Weights of a small GPT-style language model, trained from scratch on English Wikipedia: 8 layers, RMSNorm before each block.
Each number is 500 + 50 x the weight over the matrix's rms, rounded and kept within 0 to 999. Layers, rows and columns count from 0. Numbers have three digits each.

# layer 4 MLP down (transposed), 1280x320, rms 0.0457, rows 777-943, columns 200-239
573520476444488481462513514513517545474401537583571481529543587589510439473510442497539552484495415613436511528492559457
612434465477481408484452370458540518487497382566536519532412461568510432508546441518413512432575528537501564482552478478
530497565467476498529489544498474504445489556484442563539567460461550546524477540476502460487507549541519514549433524571
513500543474450479547529491470395532515498582466525500420580490550506559539491488449505455532517518563491579512569484502
515601429435422502491465499598456596556523516454479573511493391528542538441548569468534484547393467446570544514540504591
521395601509471462552543479600467517528488449461492475557557503498490563528547434425509540510429533524500419509522353481
505452448544525489511529574464550538490462528444479508467510454476522509496541496508544533580509476607469565434424497449
474456456566508454474565499451448487456453475616512551469530438458478475495458479530596490432565504450488501499529594444
499470447474502435425496518482523551530537489533470475532505428489510449564448513522448463560532528552548447556500560535
411457515613476421493487486555400563538505467461503396497485451487534586474505450427391495589488505451512370545528491474
439520521522395565395513502606506472522516515559515501490544482470557471485538416527458587534462503529423587494500468560
435513475500494514463509551484478487516515455440474510464460557541508483531470522461530509483527505461536495512485490476
445532515583460549509396474448491468522480510455543533499452581466560534465553494522495489530578582566458505576467514536
586518559445471461539434592447437381496500522585492536482486427495498551559538496501423502585582584494604529591476556534
529606421549439482437492418508490561483633546520445455519532461529522531596535566442517556526490403490421436453470440549
543492544551547498527436502544490510507462565569490548456460523425534479456467481516401504446478498435403544504506544527
460528437507507560483562457508484510491571524487495554463518471506535470527479462446438480569549534470475497489470539522
491560445482490480538533538511479452495600493586517550413490430478482470501443479526479537518595389558478544541531488522
475516498479465516500469492438500485456468470488485500532484520485496504528423464492512460489497492582531505518533521564
487544552500398480513527468501618366539613492561499523519454483443417568409538595453517475520500456491523451508486477504
449551509462509549375524500525475474489522425449410503542485493492527454491454525550555507545467535518490446510438526479
469465518450475463404475535492447450388506489501584437561434464544418483477457510476453510464455538621485561517559487451
467547528488569464537458471519527529557516460526450547459489500522533466484583510482455537490538465453498568556514415411
391543602517574482506454478547493507593425516527462483460535488417491386468452573491435545549556521488530409517492442530
575503567614530426559520495405559455527477470491430499539513400471573504507563501559465491437458485455481551512465539569
517523516536509494439573492538551531580440552510490456560452373510546463517517471546423433523474456452504536515499491557
554485628514551432463548585537470516503445504552504527521492459441615453465502563446516488468454496499548527488527417583
579439529506598473565499569447536542462461590522479482503540457467552460508422425453532501463416418538533495557546536542
508502427558540472476515493499542441500479500458501554472521517498505523484457449471406492510497422568531430398561511501
441539561505380608414498472509416419521483417434441522428522506468534482497492509555553504445465527474529417531508542466
529504573490553618505509451514496468580575499477588487493390458478483458526568545420495472451464502491623454515505543554
513554504481473561496491483484466490558531447544526502542438548542497526472467449439538496503581505460497481521540466466
555487547465425379433407439546472483445473607450515516519506597499431542541537561514445517529465506547537573468499505511
504499442483497479450421409452566447473490554551407466491426518447486418549504555524455565462450507517465575471516488607
490467479415533521530460602501412398503572499546440440552482486568582561481443504537560394495402448501517554574472468569
431527651547443515485459518551552556395436455557523405569561446491425544484471468433547532619512557538576456451584541558
498462540542563488482634455518482473547437436433542511481535462506590413517562529527544484564501479523494511451489599505
530378453433476482531483491443558570512532429479511585527500539521466494489526566515536527532528470515544501471456596553
417486472466465487412471504519605532463514487569545472521589529505503438490382465477467488537475509522549525480542434545
408496498512524567510483545510511476458505410512559489556468445472585473443506471480471511539542488515535492425571554551
540420554493504561513477502406446540461577519504500513562437589498575503445609459503447507479443381461438450510465443527
585402499531494412485485537586484519505562448493481476480502424489455537476438509529396515575502567495492512448505393492
523524474539439417515508534529558394478481444501524536501528494546476578516553337450439483482545515522450459457494555454
521450562486532475489487513539486421401450528484513478456613490552473461557495505570645507508498524520429530562485538491
491438556531520489509575546563451499525528486535497473449505430524529505523491507512484490577559492510544543456448515558
483464464579437431539520477515555503476488541483509500537550459506446485468549501483400525506504609530450566391484449473
587531590511381433496455512492517575552482502484529463356576642505478525491457505395451376556475508353428558439532525460
478454511534453593565541448448577616506501487481552502428472499533444465568579550438487476547455408483537532442467429543
565464495461484474560568451496475479583543487542409532446463563490501549550557557428485513565542487542525429497470506498
491511449550517523506500544511550536480477470446512436574435504486484496485415503430505538564472469549500359516390435570
505504474531569563538470490516411453485533502530563567576492440508496566482517442519501391458485535538449485458460543441
458477477566549429485474533504487519527490524581466475450471440497544507491502526508545433525552509461391495473489509580
503382598417558482561383565516441503475567517410581481549481582444458590553520568552436514491505424496451453575507493514
552507562447581480380479574514518513496422492561487514499463517581515423519520453531545499580642447650453521334601498509
567580533522459479525523551478447511505499549464481479475476572556437543456547475440397474453483450546501490475432454567
544457542466451540552553404493634460472529528527516423425480448456537573585479450432415491522530572441503502580538439475
492420493481431485528547548507617526499440518526447490466468458512432475363516457541466533501472478537585541562503524504
647408560480521441545517468574514498400424526505470446476524449543464466491516542469429475526469522439515630396585442566
531463545598500502531564534526512493494431529574579559486576543530466504485403361432492473492446519573461536528495539494
542433535460565445513430507529521492484456569518482531474465540481524512496522476536591459484513432491436523490525481540
424577483528448548501441483520485392518580524487524566541483542417566404460429493450512447570471507561458608450405518475
393469465537555547595538573528436453518621523408561516411559512551566492478486573439537510426495475577504501475506528483
479597542588450437541562529471403585481608408483460467525469494416484569531470444480434396473492440575383488498517523519
502568503487503482511469456508524478490478513519452461507514505529498492497555458519494609474468516494490518423524505517
542380529639499566489441500512471414497519462430452449478439447561481500466516539392442473559456461428508475485502551482
444451420596569497520456480553541526428558523508534522507534480473472523533461483514544560497631579469495492528550540562
479551477551543485448437426479528561549511524532479530534520388474519561452532510504596502532436477550419448466580423513
568494524508434540442516457540517481439445499507436546566451489588426457504538470519515468555511502619512470576419490485
544408476469467495554447542532431508546486485622399549578571501432488461471453440619446587486548386423506499588487511456
407442489461407512552477578508576565470454431476526469481482397527556518460427562553471553453487496506592579526532528580
508459478489440520524483492576541450519537451379554440491553582429479634599395521545457443587489522581499447498502475516
536490460428551571499513493555554449508510500359475536540473454432606439460445567531514497558542478463497513470551490384
593526431508531505510585503512370525496525508500353469434486570547551579529579392495478482569530538502442446541465471531
445540470459451430518535556499588474377494580418497485532493430502557500469480512485411388461496421606468518498493514491
438491544589586507476489408543468443443452517492522481488438556480487481519499541563541521536470466479571422546465451496
503486518522635459579546513475482502519501518459530566465468476475465469475517462465490472562458441508566513497641503459
611539489431468485467562482473537532540498459496433540546515496411538536448565590481367484661478461504475527462471447452
483479558425538518492502499429490380549471532478535438477461450484521426520516496485580512481548507384456465541513520526
522538542555559526493405475492530465525584600502574487447565498535490513420484469439486536449516556444433461498527498495
488497527512551593474547559516458481542414498433476439535482506455454500556439553557553556456523516415577458485521552442
492514567574548508415527539488452493477401516618557513471520443506467493510581559478470363447460483509419440523472452512
547385584515564514515439412454514403513581511544447532486481571541517479579423543462552414503454547471505409506488513574
551481554485461424543514507549471549389486477487491525549552447495495484456492503421435509481445519487497495463566449515
553414606510497575484519537570531524375495470514635508478562501519495506491610512539387440480407465416498617574516412579
498597493446463520581449396480510456465337396554542519434548461536452542594516474499562344492395394596466523580426540473
518540432476465495563495481477531477554528411588482492503438541472511493529434501518488468463420430533496446475517453473
504596650505376535508572499541467436511566381530510522504595573532459508482475497490469500554553478470432583512441559625
520496559527453499572463563466557429527480422553450472475543463503464466437537575487531504455592577524502457494532510496
538554462471451450492445522584529494479486509573496530475409540451533507480541501479571489454482455510589475623508571355
495466532485560482504516511540433495474489496533433467467487490440481532535570499500527432601500552552458581437511489574
594556522530493531502576599447555463397345474411467413423555493438494514584507359588529451474449430432564448429613497457
467465478507525471594491599465494490466536491541573459486532523588464555334527493480447604477518504496545426610470447565
566391404424520479518405494528651508572467479459496514523574591519460476430587468520480467423554469546498484560473499441
510489413448476534487438529452560526438487450465515530533541560485471535559501507503459562500489396515455495509478530553
396404485488557573557436516555531499442490558504592339472467468559539543486478463497509511413519450518503452556496549525
479469493510611534590471466439490456503565547537433447525501439552514589492429533512456503486432546462548459462475587385
424444441495411451476461566446452506494483515479503499472450434548547435479548482395368490458422490562538564434484425582
449489551387486592484473510526513443507475478454538506442506504432520589450449514549550466525516506534520472573435486472
493495464430528485459513505471543543519510503525447496498466439483472475496459480451584499487499466469477503526438535435
467440547488494409397466572539491523452498514455479495513393402524509560556475401611524537539498551365507458416507469497
398450407576563459556485497469540534601462532560586620535505541485563447532477406545498503522444398456555469454536526506
569533537461457576476475576430525498440501512485537451470536482465482544605561496515491477442611496471445530459500554488
399477414565420553452506563456523488486507524546510462505463451549497431542526495536546477473347528477442457500446489438
537396482448490522545458552555448590465468531527664461488621419414482416537515416461440476451553552513473472503500516485
449485552543449456478471518479571504480521556592533492460545449454633474468550531517584521612564400421486518539424518542
501563452478456516509511475572452429604481441473406559416555495451452512459472512590438421535527515517515505352462565573
500381576425612512535523511499484542530431505494581507469403539455536526445547543531525571431509453486565549510642544543
524547529501568472473515490594425441556436509473520511476431529497574489499474550545486461571563527532487418440487540445
451539556534569490461424557529484478540407485487580554506540552579415449464503509474516501495507428530471412483399528493
496575452507477425417484500471439499485530441491570533543448504443583518529531488498491476517461503488530476498538481523
487527457484443546505566466598549623519556485489597485442444469560536500488417480425492531478556523392587511497552473515
501517522537492475511571478571508476561473539526465471496496553588507450534501473519542497511493422501457475542451461489
517482500554541490432526465466432562508453501584478419568422527436462526523524440433496525551409528411491469548663522461
555490568575460444526532560572435533575553489576538526473539553483610483556434453453516525471469557490498452434479524501
482471545532491480475453522468411457541517505595475525461573594578463493390528446387437505461498522452453427400532554590
482572493586517463520550445557370480412455486569418489460588513540488420531481484463505479541466527564501477550464502603
538451499500507456527434479563554501518435483516491619556595548414475418547469526482591370594463477532487487533488403542
487484435497536454559523485571530554551474478534523519607452545461476521384559575546551398561582520510422501505443528437
436501513364570456525571396467441482566412441521538515544454473435463389480558500457492473491531439524496500550512443421
434476555488505329542470460477492487555587577524561495534447504493469457560498502507455449570490512505499458528608490528
428504470464535530477494465504465468509510516497522493445453506502521510485482491515482513497555466521519484449474525525
518567537468472487513499571565424474493469487546574563531595474559490429505434526499392448524487561518432461545519455432
493504392479464520451519482514506490467503563528535527437583489491538366523453507499466572534525558580386539492592426519
517472466452474556470433517497414496463534589483491391578561529429464513527495485462538464469523561487490479570575516495
580534457492378535505439502466562534467536505502434461568464586454578518504581445508445441600542442437437417420445512521
531534570520566500422436569445434420428551506560514465470503510522445417467543478446500458608497567582397549616508452537
549530461500577513449521433489562508478436505533413544529473486562468508540507472538525460468534483522483584425539487617
552495495488545484454424577446544498410531504474543441546453409507520466566427523507509480489586505497583630546495484593
548575569443485531387578592508533538402532489627469494574543458530425572543522488522495523528381514471554575552471420465
527510475607512536568534462444528507339418458513454472544506505465583484442499412570532536455464588524546370473506474487
488493500557508494511539420479418485511539547564580529383527429527485507514539508412434568357543470443508490467505447565
469471560543508491515421403572396578517564530520597491518528496523561546488567425536438461524555587444504482487566486544
419480458363528510504567440574493481402485475497475606580473515433541554561555459483561516439550583471547509437428534562
510533515489549451579563416455502555509591495556507487439453502492495512503501529551555484552459513404535522452435470371
365482482451506503463472473559496517469435476427461437488450476472499489467486475547419525504350433521443495539479455500
455443410508517492461435466497517562527534571524462512571479446385496541515493546649580458567368481511516409423612462525
472462572509499424447548430493494462569474476530543462518508449521534404541521476511524468499464479529491442480477425421
537479446452481466441441494499591460464477500462529559497517525436469478510518461473569602495481419495589408501502494486
500456608475455456503487423521484569497498485518474491488478569548434415501515476520488547512447531501473532561446497504
511426476473475513496520504570445502458390540560537532506496559559440481383520481503539433454527527626543591477453531514
464548535490540497557590508454489615496476523470522526513496502492483519568537561411497469490538425588543447498551435466
515515498451485442519520484586485533441498481524527484527478505572458525567528479474530563620466395598513553491469467524
532494472514564625415487488557441514541460456506506500537488495478500472489466443462464539459492462496497551520499472562
441459511501589548532493551506474550486464470576414426497500440571511474466442519588485448507553508515466600509407439483
518434514523412556579522478399541496535520488492456518551522480524480568523661588561434442589516444514450518442505409502
424518523550456542441495536531534481485447537377452540651524437629491489491589591591552574433547362503543476459463483512
523499541464534483535401483492459454495520474487465529578495608437397480517543573460581522458485455529496424484476541469
441504502560477527514576515551449530519511436488518416548454514470534523508500427512521488500485419526450473487462479463
606608451461456542483485485572465434540492567423449557507465502457482435482531479501470503510502394422584511464451474515
536526579523534508621544533507452438528475602451538517518484557510502510602464510556533501649515485486395425567564442520
464459540425453497490465492547520585439431488524507473528465428520480432513494554512561473495503432503437470550445483508
511465561479523426477441570480498423443531578507453421424447492560550470519451489456550495470604474485482542530557511477
453542483423482547395513403452547439557515493563440609522543481472495431483479541488552548549466533487467497491571455546
585520479517462481456465416488526411439558528507529486477528514597602501588523510448462458368448400535491467492595543441
361502468535606533576531449475494420509463441410513546508532598524480430524483497522563574471510517507525492461461497424
483461585505539449460504474428491480515572502472519496553530443520502482523436507595381519524452455391488496462523523564
538505459613578510480457496457434490548468454478516502591484446463445549555418554571396425622542556500499491547476501511
504488426467473522511418438490480520443543486540533468444483490582493399569475520447449497516520443539462459428504441451
461415438479452510598567528483468532438456461576589514497432423336427538551559510444495563462539451538571543444487540503
511478517565536418573526500475437589484509555466540524497498505441517562535460520548549560498558535500565420516551500545
446501380516566517496487483545518509403583491499572505561482488524503500458568461412582487500460507520472449516543542477
514483527437582361434467573530477506494539440522492505488449509432438521446520475524452485489658465384455420503524458531
513447469571467435453498492569473480482490574430507516514477442611518466566436604471481596629480463556413533459549485656
443432571463565505479460501445457444423509514514516544486616540473465473546506532565466544522526457470457392456561524428
508515461440499415524526539541515475542503570459566503533512457481543568498539459534464504470502500352508572456394512462
576459537464499380515443500572502560453476562579505515533479538492498476556515441506511522462445522437548502564515466478
494476474460407492423428446490413521474477559442475411447498392468486450578517488488432572525481459506495565504557477525
# layer 4 MLP up, 1280x320, rms 0.268, rows 778-944, columns 200-239
581502518488524485460503418519500449477459550563529408521500480542473526496481493474528517554480526493461428525439514510
507542538458516420394485566448540475562439492530577517495548546534535504537435471556490478539516556549560541491540569458
454489556579493499427429510497540419577612476446501516534562557444525516501490499507510466526497559425512499512437509509
566505587531482528475467501493543521570554523528515479537496499505538535499524519577483446552439510556411508488543518550
517519352446475493483574507498458542459419488587380451495579603419458481485487497570508437443527467446436510456568405466
535503396499532457543518541427488576518542439534523535501522453486518484444506543486595436480567475508429420467492541440
482506479526487462435398567519464583520472562519460452536477643558481530466495509517466464467495599477490562475497444493
505546520532492523536506470553498484468497496475509601486469555513473544507509476521523556469505443471499536503554477419
445486446468444488592528478383524443462498386547465464443502426537516418558553577483530493424530554493476457497529525480
477494517486479479478542444510493478538446493478497488461528466492465537506504550551489538374482500366530429491493471579
511521533511482513528479488498468488494478523511515541534506515467492498497497509504493489483479519492480502494514479489
610460494425516510484474558481519521499467385517404458473426487479499453456387578525538519504535553532504481467549527553
538516439607522490565550469493402553560549466500477519588533589470467534466422517609561396481449535517448464507464517527
506540394537487485474560448488541508432498528502555494425581435466472431580525496421450533473481466563496439490503592429
551450549560403519532505513435499471508502656541530548439532542597566475436421496593498544536476494405491565528524459474
454482413482447512466437457507430508582472516502503515553412550508576402467595502477507475450388422500542520518563530585
529553516424515500440502439460455542516563505528325542554599527571450386492516451442489527521570531520485508488462565600
582521537484472487385461543489508499501543524525450448529501522477539497470495509529532540525546562516538419513423523537
494493508581403487483584442492453443519508567557553516438501473470516588470566477490486641558504468527562600447545522488
476464551500456495445474436529516511485442515538558428493534540437591499511535445549438539480424615462531574492561542476
476480477419500585439443545590529515451543512468501524561425514485569499412464596481451488460571493585476485505464531446
446536512511518437579436583517566491529522414491537515507559517510507446503508444460547540487489492491501537462537572413
431482558454524574507623494434611541585429401548542443457553527579498577411454560491517454588457561504496582514476573478
473442541562459446521554524507490527577564554486531543345497460524496509445419545510606566407474499532514545484480577491
534495476480582474542523423510512458544476481493479465458491489499537527556442484464516479503517493524430410518536480489
479488539499417467507512531542419542570465547558436520533491478622505507386403550547530529531402582361490466499538630518
490480534466539550493498549446550529541477432507521543527518419512493447414467560492628542449464535437449553395625505429
480473543556473506514524517532459462453512463592551419372498579494464403395583495532609573485463506413486515539402534595
491558545550412504448437512482506587542460546518568451411488584539462481514545498454518462526472461455500546500489414452
494494476489519520546418602491515517547468312524516412502456417595577423567432510568480470530519532430451482523469496461
518559480502493494493554473460400463499524562495510506537494480522449500509455500482464525537474490435580453508493500484
503512450557456469521446512372587459459519442442446460414469534549495566449462493493540419437552540521470534475533519534
490514546580347529487557478449527493500521525495520393538573408467560494523465536521386583494475534450497501469463461596
489571551508570481486483492446444310508494543379353564581499454603461468488425585479456532480552579452577486431533531530
454540542464465473513388516620587586460590410476572491472484491466564510510484484423538404482588546498490449404560496476
480483530522590505536549536496504503483442556425446565554491505577478569463554540459515531503570694471465517507488517490
517541531520451522508436438407559520479450542480528573503497455477419491515464596507547526508568463533433539508538502507
497484498450533534522469505473421535549408526485405522529475438544562524512486513538465470507513518506481487550493509521
523474487530525411403523500520480511570485464546531559528474424521508436536492476487519506490506556462534523529526516517
482487417549466520444519523538464488481458457440509507448541528616518476459640584483498497538461539522512535483580475442
565536383528451619477505478381474493557467431485504501535483454557498478463462577460479459583447538476444480483505518477
409534496541450431580508442432429475552486431440500336547542410489492462526461527621542480528473465524468534522493631584
467490590473483490517469512523553468524507641548475488336476519446446491587490563459423528493562579533523533474502516457
560505505537539455469483465466509426590489528455462513523498486527494457475521457487451496504521557503509383473547492537
479472495513448496534594573473410575580425562505427465470602455514483501517501548545484448548500580487509505486477450434
528447533471579481492474463527551434441479478451521450497597477571583524574540532476521555584576434402465551583518543557
511492521551466531553484485541499535562492557461533475589579520455499585604494427465450521520470490496440483557452585561
433524445590527524496556510469464531486457543508479511498445489509455507528555498474448553529506457404440528423561517515
556443572489524443522592535471517601420510500458517467437562563517464475471425556592536553444542579415526538495556517562
577563480445566475442460535496475504528526424507498445523449523500454508474550457471420453567511523430519586548531485427
494510519487445539536524536489514507522555470421489405529501436437462504532536494507513557444509468513535399533584564442
574438522331574463540443440443437503511485493469513480501613618585483522574585406517420512432511417439497440458469529538
616605501566567570579482566541531429489574538398510559560466522578503427478607484463527465544624423473419501429620560426
537569496380451526503513522573527528459528407435544600569491579539554373417475533453539413470568498466505488480555507532
502421466493486549363527552438452385537515554506496510538460557515418488496552485537507458496476521564481482494500544454
524476525570510548525557433395436481513550473615597493461520625467517399551411494565533539588648484426641430486480482453
412538489544459545488590430432451347474516438512509379593507505482467475600413533654579520545566489493452543482446400454
522465520471509521538522602492447486443492581597571487486455511536458516452491530526488543438473456471470504489493484427
454568431530486442504500504520483490506568551516526526553487496485479555471471533507488542486472460476519445471468422519
376629480523546555506488462514510508548535448503549371490485544484512461481381605497483426357517578472493517541475542446
481436518444585508587574423443512510551495530531568705591460494497490553544505493544549523448527536476453436496476521518
441631523483505471477523437568501535475452431533492418491598545510438534558387501572389497522501457442504453552496525529
433417515488509551472538450488494559515535529499428439524557494479458593475511538451478448504505553577553445610451522401
508503456464532543552575559500474504448518572374492484541506539442514549484579566515473514482533488559560483484620598535
431478516475553544503474569495545436426530502470388539539472521459496532464565486494578507478471494553546539681511497546
495505518438575482565592596364487480455631531493516514500525604551480530414417512569462458583517466503554504394441513537
531480495478495483434554512487531536455501532475431588493523484477426502525577466536576613491578534482511496478508480498
455538490501480541604509510485483442492569473501473611502544463443568530545431541494480554438599499479580484455401516522
540539567545494474553494424432422467477489412517490587628508576506432556592390552552438544502536466564519522472484555490
442506524533458496547520427492500552526460478522544553438404496628428460537505495550411490525669490471555466417472557618
483593520501535530538532523518445445517522506359538540599536511470521467561513563521576496472500497462513567488509480505
544544534508415477469533499535469473459439546540566579498514512523562568426570504482533560519401446484427491390497522487
514488529555531559522500511444443472510579437483498488560542511505439437462450490471439461509559613552546457400531519526
459511460574456478565512569510500465510514458485463401487425479516614525463571546442612588333485533540529439522510487536
393513514441446546517432473458491484498529535444589427551508483458424485466472496447544610597543549511518378554522512442
619514518387484471470563494537590481550557581513466511508461768476588589430443529511495400479476607498454545429402549463
487592561511551543555576511533483449499510404500496439525496529528452531460511447425541617476536519579500436561471557511
579443499478539428512489492483515471446553457567429609557491430559543513490503512493536518517577507515422392565507553478
474574432536416550523540622390520543553442484480502496521422520531484531508538518537516523508518522571496541524481538445
520524497492437497527556535505512475561473430435479499528419472500521553495479490519472424411513545568472616531482535429
525455508573493582427494459522582504447543552417541496467443487537512420511488480398417431458551496403536413460533402534
445475478538562526430488493496418412594450529521476486482459436526422467541524552507457483557529513422509534523445489501
507508448554470484408462546616446494560480510426536466491512446456496440517470559518542435509525463558577491510400537502
562484496493518524580506528524505445451503435428529537569559505513445493438503533608464449525482551469420486480419513424
448460523506594465510468557520481497486514501410561476438536489523439514521543487450472451492475536510567487548456435528
503591484463597616517444507468508488510509572544525372419484382442519552494520548437559465562579478550464544575527492535
476480413502464521507467461379543482453452544451487645433555547445477488618536555448542483471567448570481555492497510363
480490522521561442467521554479432484558487551504476481477514541541554517599535528466385485475505532592537547511495523412
544516479514502543499484431468542487503472470478463523530485526514535474500479489524476546454476508510515392482441524529
462539570504484407511570454475597535429465416450537484496434385337527516541539483479566462516514495571490527414541546499
543506460541534477539532475503392565534533547474547441464516476466474344578492475520492428506483535451508596483542573497
501522509420510497415488475581516487552508501491487431503517589473456413528474464529419578506458488507440552496536476498
495501549493519552451480506531493538593455518506531527476477442446429475498468469566496511503526504496561540537509534512
482564509445483381569511481473441466441553544505404470495569514539431492553523525470513497423545575470531556578556422521
534575546479547526507460510508469469468541500493408520507533462508425421512480508588417433525582503548436433448461578519
507424504505508543560529463447539427470503425527540466523622611431452469495480568524572477448486563633506450478560497470
471435442536524464530563439402508506522460475465524465582450463521557558477453507487495486400540532544469392472496508399
426449508541433544550496561515533523521486488523514595508390463478454552483459429539539504426514519538489438493550513495
464487602579488495523491453464607512544471473451542384473594724499481419451601458500554634476354566542530579571528528527
457479511529482586552448615510514531502443459505460446477480452525447483538512468519571513438418450521460565495608547503
469511553515497522571431489549536480436594502459513489471473523442473446449524434551541448536548458467514546556525485489
513498595491433462461489626525558435560441604446569471574543450464441510492475533485480482537526520558525561381507492410
475482489509464451565523533463449509630523492482393453465490503571437501480488580519497659525556501597464511402508502477
478559423622471490461527550434524490482476441484423477392438466429554399458507506548437495514490540416468502514525543546
610522492553542543504588520417540571563533588500449524462469483425502392487510455399583512524477469469516549502558545550
555536523454519488573544454460516452506533467520443591455589488476537495447543546488644470480605538493416534445584460358
497558549511494477483527480530492482514521478503537451499524541502522511582476637516472496557504444532532495468456521412
425542522463388415440490611457473488518471532440488530494527439514458490558542425437510544402536485476525494450454528451
460520532550548576550477469362560503520567526387458494535491495505447418418508538410475554558439424486545482538482466515
585591390384487556510505503550559615540549476491418457477476518536503475456548509461501506410507464480508522492483522521
475505438489538524470537502457360535512465489441438546529499552534573543384560578512531415397471564418508447496454507575
513459441468583579538503474445560425514592486549461461550514494438451496469516509495469529459530490507481416504505512486
503581503435457521495588460488470502483423389493445493544535563485554457389455440480415516471551465549467509484520483620
566563483558460495559515502418421557437540457467575454367493531662471505556603462544469496508498567460522423440493566552
467611529588612511457355438528488611547549536449560523532524619411420583506490586511513465491550524548453549506584575478
487591513489358482500384428463506521482429451515499459525567486459535523518424589425503500472573492528479497503495585509
506472465525506505536552597510536477470487543457502549459509562482530542499519535486519536569456429462588507563539506499
497532498388488536487543474455443541424461413548429548525483494407406433450525450527494438437546517463490524648460515422
539461437499600426539512474544506556559422491527550492554420466506442402434486471540490517430560526481670501409514496531
515568434574513518504437530464442502514494553560516535514570510487475580503503556504502456479486520491462469509484444515
408566512410491444455502512451457436568511498556490528583474503463555501456516540525436535498559471504490517414537573503
526480505560549546538478508496457504650475473516478557517463496453466501425593564537478487506551543546533433422585517411
584577489501489504608534499405488521608489430497475560469385513523487523539508571469467554468486521512485446529510491433
544488546447478412525517617407472557534548561423474536510616585480569532445546476480543502443495530408486469492467568498
510494479566536449603527500572459508461438489548481554518543613419512510479452587456486503428487504469441448521409475464
516530512459492531441463459447493524503518498495462481530487498528510501497442475506516625465500439529524522427418557535
645492510422438506474477539484476499523510515424434538496366571481563500439549477560578552565514505470501468524511578530
389496492501463516504540468494477507486429556501439491409430613515498577522527553490494458428490465522508490429375443456
555572471485486508537532525437511589497443542547463491518443486515511466628545524489411419364553445497515598527444448513
461470507469544565510494520426511565464547533502533501527468552454485524486527448499533468539424510432499554511499414484
447528543501488486484594459458426570539479499549536467485585417514508358465556549495436518521457460492455579407628617449
479456462531515553501549509408619439521494448528457491502559487506549566522504474399434430512517497519469509471455447488
484530486538533515498521418454454466427625495412494534465533506459543503445492491494512454548602518497476538501348535439
468581494551536347528526537516507392570467527501438510542561550436417570488531392487412407498458416503490525442429473532
491461478491448560527453518557569540526453416477464618591470445566373478562493511585455462376491493411608495483519525535
507524492462559601489514412449531478454521502505413476527489533538499406511516549504516554526567498398535378507574535535
407516579481457480444513442516440583470523513497529463460448527490484522431479473552456507501459440498435599496526539550
429516547505463471551516432549510539548547453549469432490498526514516469480466549506492490385530541525551513503464441520
531548514490491517534522469508477567446536528489418527559582406479588477557480465559496569505539490387465531489531495534
589505474599452513556379605535505452473550609412532557475616522459527490504448515442564471475533502404455499582531465514
529455476487518476447475453535535515503546571486494482575465489458462572582509551597524508448547562523434470496493524496
479541523486542547513531471369508491509444530554559593513456640489544561512496561477413483398631479500465528453531544541
507498506458510478486472502563552475571545423495508538479461502483542470522510472375558553546448483591500447540562446482
520532562496507454516543540464508446479492483539377477520542470505494471433565495440453536530388632568499454497590529495
439350553600521484501473461486415487515524518511512428540512489474486490503470571528488479504546567548501487528569448443
463548432542485532489593497456540428448468496511541466484464574550439532428514523549440552458518525514542514552504433439
533517495404550509511472524483461530479569523485527565523552551514464494496555538515538582536481499525455459483467477557
572425464472516444473479585468510539560397543493475527574511495436485477447514472493446429589535525546446433489535506449
573544468502471447526494515558482507555498460344544535448516474510491471398489480354547493510493626535491487515511484378
477527492526509535545475565458488554526517545482484499468516516498535484491491581529547514550581429561478497579541459486
529563476450470554521509545512453526568530476476486472541548487548403507491468468576532504507468455518470603469523556423
542445547499541471630504448482480549519478596477486533554583608461515420478519614482496537594451446439499497452472598573
566569517481471425428550514469525492533545471531533522518461544504520512576542578495575477434484478497492570468510591535
493503458520532486449541507472499455570463505558545527457459512459371515584537480460580487448575479463507441436443448543
416574442502465547447456482517427396487466554477581489518558477447573371410351398466556475527520480459388584518447507496
489445568434481419487383486508525508473495489546563505465487505484452439464539499521522414507530572481507566469471492466
565500378437586563507451443616533419613483509500470439565471493458546531493485522485479484532459508510511463534514437486
510492468466459418527464579504521558506474524475500519462477563504474490476562562561411522453546489509421504505504552551
500491447424563437509581500547544521436561498506554506406468478526533568426504647515455489464442470492551462480461478489
530583476508477501538476510414535482525453523523511462570443527520466533468423495521460544508474533497543578454558547491
531495477439464472468509606497398539569529547583450446442361527485523432487651566530493550465499458517540594536554482560
451573542538487500440526434421508410529472431432475459610546446529562461434510492488428479425537387507498490414438531466
448518450519552538539490489480462507476580485418534576526543514485497495487499498558569532434484533472491430512536474443
540527425397522473583539521462486507605515466564510569500478565583481562467522457675509584436570627521419506465471604487
461427533489462474483527498394569398492513440440484529507557496591566454536487487546568570416577527581521580511549400448
489488479558412514532478522513524450448545451618531464537458502463513479518490468386510430453491472552466512498472582597
521367517371522602565408449420475520447508472611445550577410506593434544557475518617483467424537537383584517534439486487